{
  "num_hidden_layers": 10,
  "hidden_size": 128,
  "num_attention_heads": 4,
  "num_key_value_heads": 2,
  "head_dim": 32,
  "intermediate_size": 320,
  "vocab_size": 1024,
  "hidden_act": "swiglu",
  "norm": "layernorm",
  "norm_place": "pre",
  "norm_eps": 1e-05,
  "positions": "rope",
  "rope_theta": 10000.0,
  "rope_fraction": 1.0,
  "qk_norm": false,
  "attn_scale": 0.177,
  "bias": "none",
  "tie_word_embeddings": false,
  "parallel_block": false,
  "init": "uniform",
  "init_std_qkv": 0.107,
  "init_std_o": 0.0,
  "init_std_up": 0.107,
  "init_std_down": 0.0,
  "optimizer": "muon",
  "learning_rate": 0.0075,
  "lr_mult_qkv": 0.5,
  "lr_mult_o": 0.991,
  "lr_mult_down": 2.0,
  "beta1": 0.95,
  "lr_head": 0.00774,
  "max_grad_norm": 1.0,
  "warmup_steps": 200,
  "schedule": "wsd",
  "decay_fraction": 0.689,
  "decay_shape": "pow",
  "final_lr_fraction": 0.0,
  "batch_tokens": 32768,
  "max_seq_len": 256,
  "doc_mask": false,
  "train_tokens": 136500000,
  "max_steps": 4166,
  "dataset": "wikipedia_en"
}
Each number is 128 + 24 x the weight over its row's rms, rounded and kept within 0 to 255. Layers, rows and columns count from 0. The size above them is the row's rms in percent of the matrix's.

# layer 5 MLP up, 320x128, rms 0.169, rows 297-319, columns 64-95
size [104 109 113  95  95  95 101 106  93 105  97 101  99  98  93  96  93  95  98  94  87 102 106]
[[175 106 132 116 124 122 110 104 113 107 132 136 133 121 143 128 126 143 134 112 115 139 133 149 113 109 146 115 130  87 125 134]
 [158 157 117 138 135 137 122 164 163 130 158 132 115 144 104  64 129 151 126 124 143 126 145 118 135 145 121  96  92 112 140 141]
 [143 159 159 133 139 139 139 142 134 118 155 122 168 154 132 120 108 174 114 109 123 168 115 125 127 109 124 160 141 127 168  98]
 [137 126 134 161 125 123 147 138 106  84 159 130 150  94 130 111 100 124  96 147 136 135 123 131 106 118 146 105 149 143 142  87]
 [137 141  94 111  94 139 100  98 130 101 106 112 147  91 114 167 137 149 111 119 167  78 125 123 157 117 160 131 156 144 139 105]
 [115 148 106  92 134  78 114 175 134 153 178 104  99 140 102 152 162 176 112 117 147 134 125 112 124 124 144 186 127 119 127 112]
 [138 138 190 114 159 149 113 130 159 155 129  89 143 128  64 150 108 120 157 128 130 176 118 128 134 101 150 101 163 116 131  95]
 [173 107 171  96 140 109  93 146 103 101 131 121  99 136 165 152 148 125 143 135 114 124 146 122 143 161 185 109 179 145 133 141]
 [114 122 144 117 140 125 127 103 110 107 148 180 178 111 148 119 135 132 134 134 105 143 176 105 112 161 147 146 120 119 138 159]
 [123 142 121 103 171 109 125 129 147 128 132 140 133 134 125 141  95 160 124 157 115 141 133  81 150 108 121 171 117  91 123  68]
 [184 115 133 135 121 128 137 107 101 130 129 161  77 139  94 151 133  94 173 174  82 122 143 112 139 113 165  92 104 149  96  97]
 [164 109 132 127 156 130 133 122 142 134 155 132 173 149 135 135 164 129 140 127 115  94  95 130 128 146 107 109 130 128 124 147]
 [105 166 142 118 123 136 154 121 109  91 106 140 119 145 160 156 124 146 115 155 142 129 133 134 145 107 119 129  75 111  91  94]
 [150 124 124 104  84 128 120 100 162 112 116 109 124  91 156 116 112 140 119 122  98 139  88 150 134 147 150 124 109  95 119  98]
 [175 102 161 128 161 112 128 126  99 144 121 106 101 121 157  94 154 151 160 148  99 130  90 125  97 142 143 117 113 141 120 136]
 [136  92 120 155 146 102  74 112 164 160  74 131 132 142 139 135 129 130 128 106 126 138 144 143 134 149 169 138 163 161 121 134]
 [156  88 138 129 120 175 172 134 115 149  80 138  88 139 111 142 115 122 152 155 121 124 138 145 134  87 127 139 127 148 157 133]
 [128 184 134 130 130 139 103 166 153 148 137 150 107  94 165 135 157 114 132 158  95 124 117 146 164 142  99 127 129 138 109 104]
 [137 148  92 125 142  99 120 129  90 111 120 149 119 124 130 116  89 130 129 159 122 163 127 131 126 152 177  93 163 137 121  95]
 [121 136  72 138 106 153 122 161 118 139 119 190 120 125 117 155 168 137 112 159 109 168 135 144 139 126 112 131 183 140 150 115]
 [145 103 152 131 120 124 131 130 165 150  99 129 114 173 133 115 160 139  96 194 134 111 141  96 103 134 132 136  81 124 118 136]
 [121 148 125 104 157 122 119 116  99 138 116 145 110 104 103 130 137 136 152 123 105 143 107 122 121 100 143  92 133 143 126 147]
 [106 128 150 118 128 153 105 132 140 114 118 118 109 132 111 127 118 102 142 126 120 129 165  80 150 135 139 108 111 100 129 145]]